Each number is 50 + 10 x the weight over the matrix's rms, rounded and kept within 0 to 99. Layers, rows and columns count from 0.

# layer 4 MLP down (transposed), 896x224, rms 0.0992, rows 794-825, columns 0-111
51 44 56 48 47 45 49 54 53 54 62 62 44 50 47 44 59 51 40 55 58 60 45 25 41 40 47 56 37 46 54 55 44 36 32 53 48 55 50 55 46 50 58 36 60 35 49 35 39 52 53 59 57 55 45 69 46 45 53 45 42 43 32 60 34 57 52 40 55 44 69 70 68 40 40 21 41 51 46 53 68 35 40 58 64 49 57 38 46 61 40 48 59 45 45 51 58 60 48 57 55 43 35 45 55 48 50 43 56 41 61 30
52 41 37 31 34 47 54 55 61 48 53 58 45 60 58 89 37 56 55 58 49 76 60 51 53 47 43 50 62 40 42 46 40 57 42 40 60 62 40 40 24 67 66 40 35 53 56 47 53 46 47 42 36 51 55 42 64 76 47 33 43 52 51 54 69 45 52 55 50 48 43 68 37 72 63 60 66 42 53 57 44 38 76 54 40 39 50 48 41 39 38 41 85 45 51 59 57 54 36 46 49 64 47 48 56 67 28 48 31 51 35 50
53 55 56 44 58 59 50 60 55 42 51 56 54 49 62 53 57 56 53 42 47 56 38 29 31 52 64 66 61 40 51 63 45 56 45 50 40 63 61 72 35 45 44 61 46 63 57 44 55 61 38 52 50 57 35 48 36 48 42 51 47 53 32 27 46 58 62 47 53 52 39 65 48 54 38 52 48 37 47 39 83 57 44 64 46 55 41 36 45 68 75 41 51 46 56 58 68 49 49 64 35 47 47 41 31 53 56 64 36 54 48 48
70 49 69 28 59 50 55 52 40 59 55 56 37 49 53 28 58 54 39 56 35 68 33 53 45 55 51 53 57 42 36 68 63 38 36 38 22 61 34 59 48 39 61 46 51 50 78 51 52 39 61 53 45 45 54 47 57 53 49 43 51 48 44 51 47 41 45 41 33 51 53 49 50 71 39 34 44 71 67 57 56 57 59 40 57 59 45 71 49 46 44 55 46 47 33 39 44 33 54 51 49 48 58 69 46 46 49 41 42 55 28 60
37 63 43 56 50 50 45 54 37 51 61 57 58 54 65 57 37 30 52 55 62 47 48 45 45 54 56 53 38 65 48 45 66 48 45 50 63 41 63 46 48 55 50 52 38 46 64 54 34 47 57 47 38 42 35 51 51 53 36 64 33 27 47 68 52 62 58 58 61 51 53 45 59 58 46 42 62 43 64 50 67 57 44 53 40 34 47 47 68 49 49 40 50 53 42 52 75 73 63 51 47 45 42 48 58 78 65 63 34 71 39 63
66 54 40 43 43 42 29 49 64 57 38 36 59 61 41 49 47 43 52 41 51 62 63 45 48 44 58 48 66 48 47 49 54 47 63 35 55 56 37 53 48 43 44 53 60 46 42 59 44 40 58 56 45 49 55 32 42 46 44 54 77 54 56 51 47 57 51 51 47 45 59 59 44 63 72 42 52 55 43 49 67 56 49 45 49 45 50 51 56 44 59 45 54 51 56 48 48 58 70 44 40 45 37 48 57 58 54 67 45 39 39 51
38 57 46 65 34 56 66 51 38 50 54 54 47 48 58 40 28 37 40 64 52 44 59 61 61 42 42 50 63 60 56 34 49 45 52 39 50 59 57 45 50 65 66 59 38 43 77 59 54 35 45 54 56 54 55 51 59 49 44 50 38 31 62 53 55 45 27 54 50 53 67 58 42 47 54 62 68 26 46 55 38 30 59 80 51 44 50 61 67 49 45 56 52 67 32 39 44 46 43 55 71 53 51 47 42 40 60 30 73 55 56 33
48 55 54 46 53 39 45 74 43 53 37 44 46 41 45 73 31 48 56 42 55 38 44 57 38 72 47 64 53 35 35 47 62 48 28 34 43 76 42 35 76 37 28 48 43 51 58 60 44 49 31 31 53 57 44 51 32 70 51 48 41 32 38 42 34 53 48 49 52 67 38 56 53 43 49 39 55 58 66 43 38 64 61 47 31 50 31 60 32 52 47 54 57 58 58 65 69 40 83 57 43 41 51 56 50 42 57 78 49 54 44 64
65 38 61 51 63 55 54 47 47 41 61 25 44 72 53 44 51 45 32 46 62 49 54 51 57 45 58 65 39 58 59 45 46 55 32 50 40 53 66 48 56 51 54 57 53 52 43 67 53 39 42 46 58 46 38 44 69 46 34 39 57 58 33 55 42 48 55 51 36 55 59 50 50 59 55 51 44 59 42 58 55 47 46 50 53 35 47 49 45 35 53 40 42 48 38 65 55 67 48 51 43 59 49 49 49 60 56 39 47 44 41 56
38 44 48 56 44 40 47 39 57 55 47 41 45 39 63 66 52 34 46 62 56 51 80 38 59 63 62 57 52 55 60 51 29 61 43 52 43 64 50 62 42 52 64 58 49 51 42 65 46 52 51 54 29 55 55 40 44 50 50 49 53 49 55 60 47 55 52 49 44 52 36 39 39 43 44 57 48 40 58 29 42 56 54 55 48 38 48 42 45 52 62 51 60 51 62 50 51 43 38 53 38 33 53 49 49 54 58 68 52 41 39 61
37 59 48 43 51 41 36 46 33 55 55 49 39 63 52 47 52 40 42 62 47 61 46 37 62 62 57 47 59 55 35 49 63 38 62 50 49 48 48 35 69 29 38 63 60 72 30 46 48 40 50 64 42 63 66 51 62 38 68 63 44 61 51 56 53 52 55 64 47 45 54 44 56 56 57 63 36 42 31 53 72 46 50 52 45 32 40 53 59 44 51 51 62 41 42 60 54 53 51 33 48 49 64 44 45 46 51 52 49 61 78 42
53 42 50 54 60 74 61 69 32 55 50 54 56 59 58 44 35 46 48 37 35 51 46 40 48 47 46 53 42 58 39 50 51 43 60 47 47 49 57 49 47 69 37 51 59 47 63 51 55 59 53 44 51 35 51 36 41 55 26 54 53 45 57 57 61 52 41 53 47 65 48 40 58 53 36 42 54 60 43 63 54 48 44 61 53 56 44 62 44 58 44 61 51 52 39 36 42 61 54 54 53 51 57 49 52 60 48 54 51 39 58 52
59 61 46 61 58 52 34 59 50 62 49 58 37 64 59 39 57 30 49 52 68 43 44 55 42 54 54 46 47 29 46 40 57 63 36 38 48 45 45 42 33 72 43 60 56 35 55 33 50 51 47 46 42 33 39 69 40 48 47 50 45 48 46 57 47 36 58 55 54 52 69 47 44 49 34 36 31 54 43 45 55 52 50 52 65 52 48 48 49 48 36 64 52 44 36 59 43 75 55 44 53 39 47 70 50 65 46 34 47 42 39 52
37 54 57 57 46 40 49 55 36 53 49 49 32 36 69 45 52 60 46 44 74 58 41 60 38 40 38 59 35 41 40 69 48 54 43 59 57 48 40 54 57 46 46 72 61 63 58 43 53 39 32 42 49 52 28 41 51 51 45 65 56 66 63 58 50 52 55 48 46 38 55 51 55 30 50 61 48 58 54 59 57 59 37 54 53 33 72 67 46 55 46 60 48 58 56 64 39 48 42 49 70 56 47 46 45 47 55 43 42 47 56 40
48 55 37 59 46 62 54 66 60 45 54 49 61 47 35 22 54 51 51 59 35 32 49 43 54 43 50 61 62 39 35 56 40 50 52 45 23 52 43 52 30 60 81 39 66 34 45 43 41 50 50 55 51 60 40 54 39 43 63 35 39 32 42 54 56 48 52 43 47 57 72 43 53 41 63 63 53 67 70 52 68 60 42 46 67 54 43 47 64 68 26 76 50 60 26 17 64 57 64 47 55 57 54 33 53 42 67 31 62 61 61 51
57 43 37 52 49 36 54 46 49 53 58 62 50 47 55 37 54 36 67 51 58 49 49 52 74 51 34 51 49 37 47 43 39 34 45 45 48 45 60 34 53 46 50 51 48 47 40 65 43 61 35 58 56 45 56 45 48 37 61 49 70 60 44 33 55 59 46 49 66 56 40 54 56 51 37 33 37 55 52 55 52 54 69 64 63 54 57 41 62 38 48 59 59 36 41 55 50 48 44 69 43 43 39 48 44 48 47 44 42 49 56 40
42 56 54 45 51 51 48 51 29 40 36 46 53 60 40 42 36 48 52 44 56 49 58 51 44 47 59 51 58 54 66 54 70 61 46 53 68 57 50 42 40 54 44 50 35 46 57 43 44 56 39 52 67 58 51 63 48 66 57 72 48 48 27 48 41 46 68 69 51 56 44 64 62 48 47 43 48 51 59 44 58 60 46 41 66 52 63 48 65 47 45 30 40 38 54 48 46 47 48 49 64 45 57 40 54 49 59 54 52 52 71 51
56 57 54 58 37 62 48 69 46 38 60 52 50 67 47 58 32 46 55 38 43 47 42 41 51 58 64 34 67 61 53 54 63 42 64 52 65 26 35 53 41 49 46 43 60 60 55 49 41 50 51 59 36 65 63 49 41 51 46 38 44 60 44 51 48 50 38 42 30 34 69 43 53 24 52 44 67 52 61 64 69 46 59 39 27 39 68 36 51 59 63 57 49 45 43 48 46 56 59 49 48 60 38 41 39 42 56 56 50 35 55 58
39 44 43 39 39 60 54 61 58 49 50 53 57 68 50 36 76 57 54 62 56 51 46 35 66 56 46 38 49 42 43 53 60 43 61 53 35 39 69 77 59 41 51 49 40 42 35 57 65 55 54 63 43 44 39 37 64 44 60 65 75 65 53 42 53 66 61 36 51 51 60 56 47 55 55 33 74 46 47 45 54 47 47 60 61 53 40 53 54 52 51 48 55 42 69 75 71 58 46 29 46 50 48 63 48 48 45 61 49 38 34 63
47 57 49 52 43 42 50 50 47 54 62 55 34 60 44 55 51 66 54 62 49 49 54 55 56 47 45 59 54 44 41 58 57 35 48 53 57 48 30 43 51 47 54 57 45 55 75 54 53 55 61 67 37 52 53 31 56 36 47 50 42 45 48 68 49 37 58 57 60 38 47 59 50 40 43 42 39 50 44 39 51 37 57 58 54 52 46 51 64 59 55 46 53 44 42 37 55 48 49 44 49 45 39 62 53 56 40 45 61 40 49 43
53 32 52 57 49 42 44 56 41 44 58 53 35 43 62 56 54 48 49 46 70 47 56 67 46 66 52 50 49 40 61 44 51 56 43 59 41 56 35 46 48 49 47 54 54 51 48 50 60 55 44 52 49 51 55 56 46 27 37 63 49 34 33 52 43 52 68 42 56 61 65 59 49 53 55 55 51 53 59 63 48 54 66 47 67 63 43 62 44 44 47 48 58 48 50 68 51 53 60 39 51 61 32 62 55 69 49 42 40 52 63 35
53 54 40 54 55 30 68 45 42 54 62 43 69 39 61 36 43 46 55 44 53 52 42 49 25 44 29 46 42 51 67 64 53 45 63 29 67 77 51 51 54 59 46 43 56 32 48 25 55 52 50 57 52 56 68 56 47 48 72 50 39 36 39 52 30 61 44 43 74 56 58 56 55 49 53 62 75 67 55 46 51 47 50 63 55 49 64 59 32 52 45 48 46 35 68 34 57 50 55 43 51 45 29 31 36 55 48 42 43 46 33 34
44 46 46 37 37 50 47 47 47 47 54 46 38 46 39 30 62 56 51 38 43 54 48 56 40 50 39 47 46 48 48 62 55 43 61 48 58 56 52 54 63 49 57 63 57 50 63 56 22 35 42 47 48 47 50 40 60 53 52 45 38 47 44 59 43 43 45 60 54 50 57 45 62 43 52 43 43 67 38 64 37 51 50 58 49 47 49 52 48 75 54 61 46 52 46 70 42 53 45 68 35 46 56 43 58 52 55 37 58 37 56 34
40 43 38 45 60 33 48 49 48 48 66 48 61 46 57 59 45 41 52 51 66 46 56 47 58 42 46 66 50 31 42 52 45 51 60 37 53 52 65 69 47 43 34 52 48 68 63 64 47 69 41 52 47 56 57 49 55 46 53 63 37 67 58 45 48 55 55 55 50 58 60 44 47 38 38 58 59 48 46 58 44 34 53 53 56 31 48 59 63 48 55 55 68 37 42 59 38 55 45 62 49 53 54 43 53 55 48 62 57 58 58 52
54 64 44 40 44 48 43 67 45 65 38 38 43 47 56 53 61 53 53 37 43 50 54 68 31 65 60 53 42 42 25 40 58 57 56 67 56 40 67 59 58 51 45 51 24 55 59 36 50 49 59 51 65 39 43 38 50 58 30 64 39 74 40 62 41 68 73 55 60 34 48 64 62 52 66 52 34 57 54 82 63 43 37 49 47 41 41 25 63 48 41 71 48 40 61 54 68 49 32 63 74 49 27 33 44 48 51 64 67 49 57 51
43 52 55 52 46 44 43 29 56 53 53 68 53 59 57 43 58 32 39 70 61 42 40 60 50 57 58 41 60 51 49 55 52 47 47 47 47 53 45 54 54 57 50 36 45 45 59 64 45 59 51 82 53 57 38 43 50 39 56 56 61 43 60 48 52 54 53 40 54 46 42 48 50 49 55 50 53 41 50 57 46 45 40 53 46 57 54 56 58 34 37 33 57 47 45 64 56 28 44 45 57 63 40 40 50 61 41 37 59 54 42 41
53 50 56 35 43 68 53 56 47 36 36 48 22 52 52 64 54 50 42 40 68 57 64 52 40 52 59 65 60 55 61 69 48 45 38 20 44 36 51 52 51 63 47 54 53 61 48 52 50 49 50 38 57 45 29 39 31 50 41 47 59 28 60 46 40 44 61 46 45 41 33 44 62 67 49 54 39 61 45 57 43 72 68 45 43 55 48 49 50 63 57 56 48 63 56 41 57 60 52 56 38 43 70 34 54 61 56 44 46 33 52 69
46 43 69 58 45 48 56 54 24 61 39 37 49 53 59 44 44 36 72 63 72 59 73 40 47 64 51 55 56 44 43 51 42 50 64 37 45 62 55 60 50 47 51 47 51 53 51 56 76 47 65 48 43 47 51 46 32 37 51 42 28 55 48 34 49 52 41 46 59 40 44 50 48 43 58 28 52 42 56 48 52 36 51 52 59 34 43 46 63 47 46 44 53 56 64 42 43 54 56 54 54 64 43 50 52 45 28 42 55 55 46 52
52 62 45 43 44 63 30 41 32 53 49 55 48 67 60 55 41 52 61 63 47 60 51 35 58 66 38 45 58 41 56 30 60 58 31 40 41 47 51 60 41 56 33 61 61 43 57 36 38 32 49 56 54 50 45 63 56 50 32 50 59 42 46 65 52 32 53 80 66 73 41 64 39 52 56 55 47 48 37 50 48 45 52 54 55 35 41 62 50 50 46 50 57 37 36 51 30 50 63 53 51 52 48 55 43 62 42 47 47 43 30 61
54 58 51 51 44 38 71 57 54 48 69 59 46 60 50 54 60 57 43 49 39 30 62 48 33 46 60 56 63 48 56 38 41 37 43 38 55 46 41 43 42 51 54 56 38 54 69 36 54 44 34 49 50 69 53 47 52 45 53 39 57 59 46 44 52 36 54 52 63 55 56 52 37 26 47 57 44 63 31 52 46 43 50 41 17 39 53 51 47 63 69 66 51 63 52 50 49 34 48 25 38 55 62 62 33 55 37 55 50 54 54 46
38 36 41 45 50 46 33 50 68 62 45 53 56 53 46 59 59 55 46 53 51 38 67 50 45 49 60 49 56 41 43 51 46 52 45 55 58 48 54 50 45 44 57 53 48 64 77 46 61 36 62 57 65 62 51 54 55 40 54 59 38 46 35 41 52 41 29 50 52 56 43 53 44 42 47 45 43 42 65 55 51 28 51 41 44 47 56 70 45 52 36 46 32 40 48 38 54 30 49 63 51 33 40 47 50 49 33 45 52 54 52 34
38 53 40 57 51 47 64 56 21 48 38 69 39 50 49 58 60 57 58 42 43 45 55 56 64 55 49 56 60 37 44 47 51 64 56 61 53 60 63 68 62 76 56 61 55 49 70 34 37 54 36 33 30 69 57 37 43 60 51 52 49 57 39 49 54 56 44 49 38 51 54 64 66 39 25 34 53 60 61 51 37 44 52 57 44 33 67 53 36 57 51 54 56 37 59 55 61 42 47 70 53 53 74 42 60 39 55 36 55 68 38 48
# layer 4 MLP up, 896x224, rms 0.107, rows 795-825, columns 0-111
43 34 43 45 36 75 46 45 45 49 49 40 51 30 56 61 33 44 53 42 56 40 59 57 64 57 65 48 62 49 53 56 65 54 46 68 57 44 51 64 49 54 53 46 46 34 52 36 37 41 47 59 63 61 35 53 48 67 55 63 42 60 55 28 38 65 46 44 55 44 41 42 52 45 59 41 39 39 49 53 53 38 45 68 46 60 33 53 44 48 63 46 54 64 48 54 42 46 41 53 33 58 53 61 33 51 44 65 43 56 43 56
56 49 56 41 57 43 44 48 37 40 32 41 50 44 58 72 20 53 49 53 41 39 75 42 67 40 44 55 53 48 50 57 39 62 64 75 46 66 63 35 62 52 52 57 47 51 43 52 49 39 32 51 71 47 60 46 38 39 55 45 64 38 79 63 42 53 63 40 47 51 38 52 53 33 46 48 49 57 34 50 63 59 43 42 54 54 58 61 43 48 37 46 54 68 45 51 41 56 61 48 46 47 53 80 28 51 51 67 59 39 47 46
52 58 57 47 53 44 46 63 52 39 44 28 61 24 43 56 53 46 51 42 37 55 38 41 53 36 56 59 56 55 44 53 68 49 54 60 58 36 39 49 57 56 48 59 51 62 37 61 53 57 44 42 62 65 55 61 48 53 35 61 44 40 68 61 54 58 48 50 64 30 55 30 53 42 39 70 74 40 48 43 40 41 48 43 53 62 48 52 48 43 48 55 62 44 58 54 65 42 42 67 56 34 46 52 51 57 60 47 50 52 53 35
53 75 46 44 49 39 40 55 64 52 50 41 47 58 53 64 83 47 28 61 43 47 65 57 31 73 55 48 36 64 28 27 49 32 58 44 46 45 36 33 39 55 51 63 51 34 51 53 47 40 32 36 48 41 39 43 52 60 56 52 76 45 49 33 45 50 54 50 64 55 50 54 54 61 56 72 53 37 28 72 45 53 35 37 57 65 46 55 50 47 47 61 51 41 36 58 38 48 70 48 45 49 49 66 38 55 64 58 50 39 62 40
48 41 46 40 48 53 53 48 44 65 49 57 54 32 37 42 49 31 52 62 49 40 60 38 45 51 44 31 30 47 54 60 36 50 55 59 54 57 67 55 63 45 53 54 53 56 75 52 65 68 41 55 42 52 38 53 55 49 57 44 59 44 31 35 35 47 41 51 55 54 37 62 46 41 30 47 50 45 73 42 48 53 51 45 55 41 34 63 53 47 63 49 29 64 46 53 46 44 71 52 62 53 50 47 41 59 47 64 53 51 60 55
58 50 59 45 35 40 40 30 51 53 54 42 57 39 56 58 50 56 51 64 40 25 46 59 44 45 72 74 49 65 46 46 39 53 32 56 61 49 42 34 32 52 54 44 49 48 44 42 56 71 61 67 54 37 56 48 36 56 63 57 58 54 56 40 49 50 52 66 79 58 47 42 37 54 54 63 62 52 33 52 50 43 36 65 40 54 62 39 48 52 70 41 59 52 62 23 35 29 31 71 54 40 36 48 53 54 39 64 58 45 48 31
59 46 59 50 41 73 62 34 45 49 38 16 56 60 53 24 31 49 21 45 56 40 47 53 51 57 60 50 71 44 41 61 64 57 67 35 47 31 54 45 34 34 34 47 37 42 40 45 46 46 60 71 69 41 35 62 46 38 45 59 45 48 66 72 41 43 34 50 42 50 09 55 64 54 61 53 54 52 67 45 53 48 56 35 41 36 50 38 72 46 45 37 26 44 30 58 34 52 56 48 60 55 52 67 55 60 45 50 52 51 55 46
46 56 46 52 37 44 56 56 51 58 58 62 34 39 49 59 40 41 46 55 46 54 55 49 46 30 67 52 38 26 36 52 47 43 46 53 41 44 39 40 72 47 66 53 51 44 66 38 38 53 46 50 46 44 56 51 52 50 59 51 52 48 57 34 43 56 38 54 42 49 59 54 32 62 62 61 48 43 52 28 42 52 51 55 45 36 61 57 44 37 52 44 68 46 57 55 43 38 43 48 48 45 64 57 44 71 64 47 48 50 45 57
66 54 49 53 45 71 52 52 51 47 36 25 59 43 58 59 43 39 53 41 38 61 40 43 61 55 57 43 39 56 53 57 59 46 49 58 51 49 38 59 56 39 45 44 53 28 40 59 79 56 58 74 46 42 49 48 47 74 50 52 23 48 55 47 54 56 40 49 53 40 41 67 54 56 54 57 59 44 48 58 58 73 44 46 45 37 47 39 58 41 62 63 47 37 46 52 54 27 54 56 59 50 33 55 46 37 76 43 54 43 68 49
38 48 56 59 47 48 54 47 47 54 50 56 42 61 30 50 40 60 50 44 37 67 52 31 37 46 56 50 45 35 53 57 52 56 21 54 37 26 51 49 54 52 61 34 54 39 35 48 58 52 63 65 69 46 35 56 50 46 50 63 54 78 34 50 51 46 50 48 51 49 50 54 44 65 46 52 56 35 43 52 45 54 48 55 58 41 59 51 44 58 44 53 33 50 51 51 46 31 59 43 53 49 56 66 50 43 39 60 61 58 59 51
38 64 50 49 37 47 41 46 59 50 49 56 41 53 42 40 59 40 34 64 68 41 62 53 46 63 48 53 53 54 48 45 36 57 48 65 48 65 47 47 47 50 60 44 54 42 38 48 37 50 56 45 73 52 40 62 54 55 52 40 58 47 50 46 56 45 58 52 38 52 41 39 54 50 64 61 59 52 48 52 51 72 51 40 36 56 53 53 43 59 67 46 45 35 47 51 43 44 20 39 52 47 52 35 68 33 45 50 55 50 55 47
53 49 42 53 46 53 71 31 59 31 50 44 57 52 43 44 59 63 34 63 39 48 85 43 58 55 46 45 54 70 48 74 44 37 48 67 50 57 38 49 66 38 46 35 64 47 65 70 38 52 57 43 46 50 47 20 37 53 44 55 55 62 53 52 49 56 48 65 44 41 40 38 41 33 68 56 54 59 46 51 59 42 46 56 37 42 41 64 53 48 53 45 46 46 51 38 46 49 52 51 54 52 60 48 55 38 54 50 63 45 63 42
54 38 49 60 42 55 57 40 47 56 72 61 71 50 30 54 50 53 45 67 39 33 46 51 53 43 59 54 50 58 55 63 51 44 54 43 48 66 46 53 57 42 48 29 57 34 56 54 49 40 78 63 49 43 63 40 48 50 59 40 43 43 48 63 55 45 43 56 37 54 42 57 55 54 46 48 50 36 29 30 49 58 54 52 37 66 29 43 51 48 53 46 44 56 46 58 51 45 48 33 46 62 44 51 51 41 52 42 63 37 49 55
24 65 52 62 37 46 52 40 49 69 67 43 53 47 47 49 44 32 40 60 46 46 50 46 40 43 44 51 47 52 60 48 57 60 38 53 57 37 62 32 47 46 65 56 61 39 32 39 50 38 57 51 63 56 44 58 37 36 47 62 50 38 64 54 59 30 38 44 78 57 57 37 48 50 60 66 72 39 38 51 50 61 53 45 40 56 37 23 62 44 52 34 55 40 53 43 40 34 52 33 53 52 41 59 63 49 38 54 47 57 60 38
44 50 49 34 41 55 64 40 56 29 50 38 67 59 48 38 48 50 40 53 45 46 60 60 41 43 68 39 37 46 44 62 56 58 46 52 62 50 53 52 62 46 57 43 38 55 51 49 48 31 59 40 50 39 45 78 44 51 57 45 48 50 37 59 45 60 66 48 34 57 23 38 41 49 39 56 47 60 47 42 49 58 53 42 66 35 42 40 47 39 39 39 49 43 56 40 49 59 47 33 42 52 57 46 45 51 55 41 54 44 50 43
55 47 38 56 69 34 60 68 55 53 53 41 53 49 47 46 46 47 37 45 31 60 55 56 47 44 42 35 55 59 44 64 48 48 50 45 46 48 50 64 49 52 54 47 38 51 60 44 51 49 43 40 59 45 40 59 65 43 66 46 44 51 63 47 43 57 52 50 38 44 46 42 67 39 69 44 51 47 51 42 35 63 43 61 58 47 45 37 51 69 50 43 75 54 40 63 46 64 44 33 71 55 51 45 67 66 64 52 47 54 54 55
52 60 50 52 54 43 45 40 46 50 44 48 32 50 50 56 47 48 39 48 54 57 62 56 52 42 44 61 51 59 62 38 61 59 46 38 42 51 57 66 45 54 44 47 63 50 52 42 42 47 64 47 59 51 55 70 59 45 51 54 41 55 66 44 47 42 37 55 64 36 36 56 66 59 34 38 47 57 41 47 46 35 48 49 48 51 40 44 58 58 45 42 53 45 36 43 62 42 56 44 47 50 52 55 40 45 60 40 62 64 35 53
50 49 54 37 24 48 44 46 45 62 48 56 49 51 60 61 38 51 60 39 67 49 51 58 66 41 60 52 59 35 56 58 64 63 34 35 50 52 52 41 50 57 47 38 58 36 34 44 48 45 46 59 54 41 53 45 34 36 47 68 33 73 61 41 40 56 62 58 60 39 46 68 44 53 63 62 51 47 35 50 48 58 35 52 30 52 53 57 37 50 56 31 61 70 39 60 73 50 56 38 44 67 46 46 37 59 58 50 41 63 44 68
55 63 37 32 38 66 54 48 44 37 24 54 47 49 45 45 51 39 47 61 37 63 46 52 56 58 59 43 64 52 65 50 53 61 58 45 47 41 64 57 42 43 49 51 58 44 58 47 36 46 61 34 61 47 55 54 56 50 59 58 46 60 43 57 68 51 45 51 51 63 52 43 37 65 58 62 65 45 38 53 73 50 40 53 57 58 50 52 47 36 51 55 53 53 52 56 40 57 38 44 43 64 61 38 61 65 51 38 52 69 61 51
42 51 50 56 55 57 65 54 44 63 69 56 64 56 41 49 55 52 53 52 48 51 63 53 65 56 45 36 41 76 39 56 40 47 73 57 52 54 48 55 52 48 45 40 48 52 38 50 50 64 67 56 58 69 50 47 61 44 35 50 68 46 52 43 52 54 54 48 56 38 57 57 56 49 51 48 49 51 38 53 49 75 39 68 46 43 46 48 52 39 40 48 56 48 64 38 64 57 43 45 36 53 58 62 42 52 45 36 58 54 47 54
50 61 54 50 42 43 49 45 25 61 48 34 40 44 37 50 62 45 42 45 35 48 46 39 50 52 49 65 48 45 45 52 42 78 50 40 45 50 40 41 65 27 73 35 54 57 72 45 50 68 60 57 50 63 30 48 30 41 66 45 38 31 58 57 39 40 42 58 71 50 44 65 49 53 50 34 74 55 51 53 64 26 37 54 37 36 39 39 49 44 47 41 44 58 59 61 68 70 40 41 45 48 49 44 67 45 46 40 55 49 47 52
47 50 50 51 58 49 44 60 37 47 40 46 74 45 52 54 49 44 52 58 48 40 76 49 42 51 45 60 56 40 54 56 47 51 51 37 48 33 41 59 48 54 54 56 47 50 61 49 67 65 70 55 53 52 59 39 67 31 48 53 51 58 35 47 40 47 58 51 56 51 36 47 63 56 50 56 42 37 43 71 48 49 39 40 47 45 38 40 49 50 39 44 75 44 52 24 38 40 35 48 54 52 35 51 62 54 44 44 53 67 67 60
36 52 53 56 34 57 45 50 37 58 49 57 44 64 58 47 56 34 43 52 35 45 40 43 67 38 39 48 45 57 53 29 68 40 35 55 50 38 82 45 47 54 46 46 42 48 53 53 52 48 63 57 56 57 46 62 48 42 70 54 35 33 41 39 40 35 38 46 60 47 43 70 47 50 54 63 47 44 48 41 62 44 74 56 54 50 29 55 47 45 43 44 52 37 33 46 49 41 45 42 37 48 65 61 48 52 50 38 51 67 27 41
54 57 44 56 64 30 38 53 54 46 54 62 62 37 56 48 34 38 48 59 48 54 43 37 20 39 53 73 32 53 52 26 47 60 51 45 65 52 52 58 50 63 46 58 47 65 51 41 50 70 57 46 52 33 42 50 27 25 60 57 50 53 59 47 52 61 59 45 44 62 65 64 48 43 51 70 49 39 56 29 45 47 43 63 47 55 64 29 53 48 63 34 62 43 53 56 63 69 47 58 72 56 54 56 56 41 26 37 55 58 44 33
44 54 48 46 48 39 55 49 54 61 46 55 47 52 49 61 37 39 39 43 32 50 50 45 57 39 51 38 45 54 65 59 29 44 40 54 63 37 55 50 54 34 62 67 56 42 43 51 44 50 40 39 59 46 45 39 47 36 58 34 51 37 58 45 54 43 65 40 56 45 45 51 54 43 56 66 58 56 42 50 57 34 62 51 62 52 46 54 46 37 52 49 66 58 33 57 34 32 51 45 66 60 40 57 49 45 67 58 73 56 59 41
58 56 60 69 57 49 45 48 44 54 59 41 60 57 48 65 45 69 54 43 54 35 49 55 59 66 57 46 67 52 29 46 48 53 53 55 59 48 55 38 59 45 55 51 45 68 50 61 59 52 66 58 41 37 66 62 70 41 49 35 48 39 45 66 64 44 67 62 54 55 53 39 42 47 75 42 41 37 41 53 63 50 50 47 64 56 60 50 44 29 24 61 58 32 62 32 45 60 44 45 37 47 40 65 34 39 42 67 52 51 51 52
44 44 31 62 41 39 42 50 55 54 61 59 37 46 67 57 27 43 39 54 50 52 52 50 50 48 44 57 42 55 60 32 50 44 42 61 56 54 37 36 43 54 60 53 49 38 58 46 59 53 42 30 46 41 44 34 54 40 38 49 68 56 55 51 43 64 48 46 70 53 73 69 66 58 41 57 77 38 47 57 30 45 46 32 57 50 48 65 62 53 47 53 65 47 63 60 61 44 68 33 31 64 34 34 49 49 35 32 45 55 64 42
71 44 51 53 55 45 42 40 50 76 33 60 52 49 39 49 45 53 49 74 69 48 62 39 71 45 52 40 49 64 59 32 75 45 39 46 46 58 17 51 48 45 51 37 58 40 52 49 50 48 47 57 48 51 57 49 42 56 58 53 61 74 47 69 44 28 48 66 58 57 54 56 54 43 51 44 55 55 45 36 57 45 45 35 50 67 61 52 34 50 58 49 58 42 55 56 46 42 76 62 62 47 49 52 38 56 52 52 49 52 46 39
52 43 57 43 42 57 43 42 53 51 64 40 48 65 69 50 54 53 48 39 64 46 58 49 65 51 53 62 45 52 57 52 45 49 40 50 50 56 62 55 40 55 29 47 54 48 33 40 61 44 59 50 47 57 48 41 51 62 57 46 48 49 53 44 40 47 50 34 58 56 36 68 52 55 60 41 45 59 27 39 54 36 58 58 44 48 57 47 52 54 58 55 46 33 38 62 32 73 47 48 65 67 60 41 46 55 50 56 49 52 50 47
47 54 56 32 32 50 67 52 43 49 61 36 73 40 58 51 37 48 44 36 60 38 58 46 42 37 46 45 35 50 48 40 44 68 53 52 55 61 52 41 47 34 58 48 45 37 42 56 46 42 44 42 65 41 59 58 44 45 62 47 65 63 57 62 53 59 48 54 53 42 56 61 53 46 31 51 47 66 47 59 74 42 46 28 36 49 53 59 58 37 48 36 47 60 59 30 29 56 48 49 39 52 57 56 71 63 52 58 43 36 61 49
57 56 45 63 45 48 56 53 62 30 38 50 54 60 52 51 40 57 52 41 41 59 51 50 32 61 39 50 51 51 46 47 71 65 43 53 55 37 41 57 61 58 65 62 42 44 40 59 47 57 58 66 66 33 38 47 52 47 50 44 70 42 61 42 52 45 59 38 60 45 60 34 40 45 64 62 55 36 53 27 48 51 44 45 42 46 34 41 73 53 74 54 43 47 45 30 50 49 53 45 47 45 51 57 74 56 35 51 40 51 49 43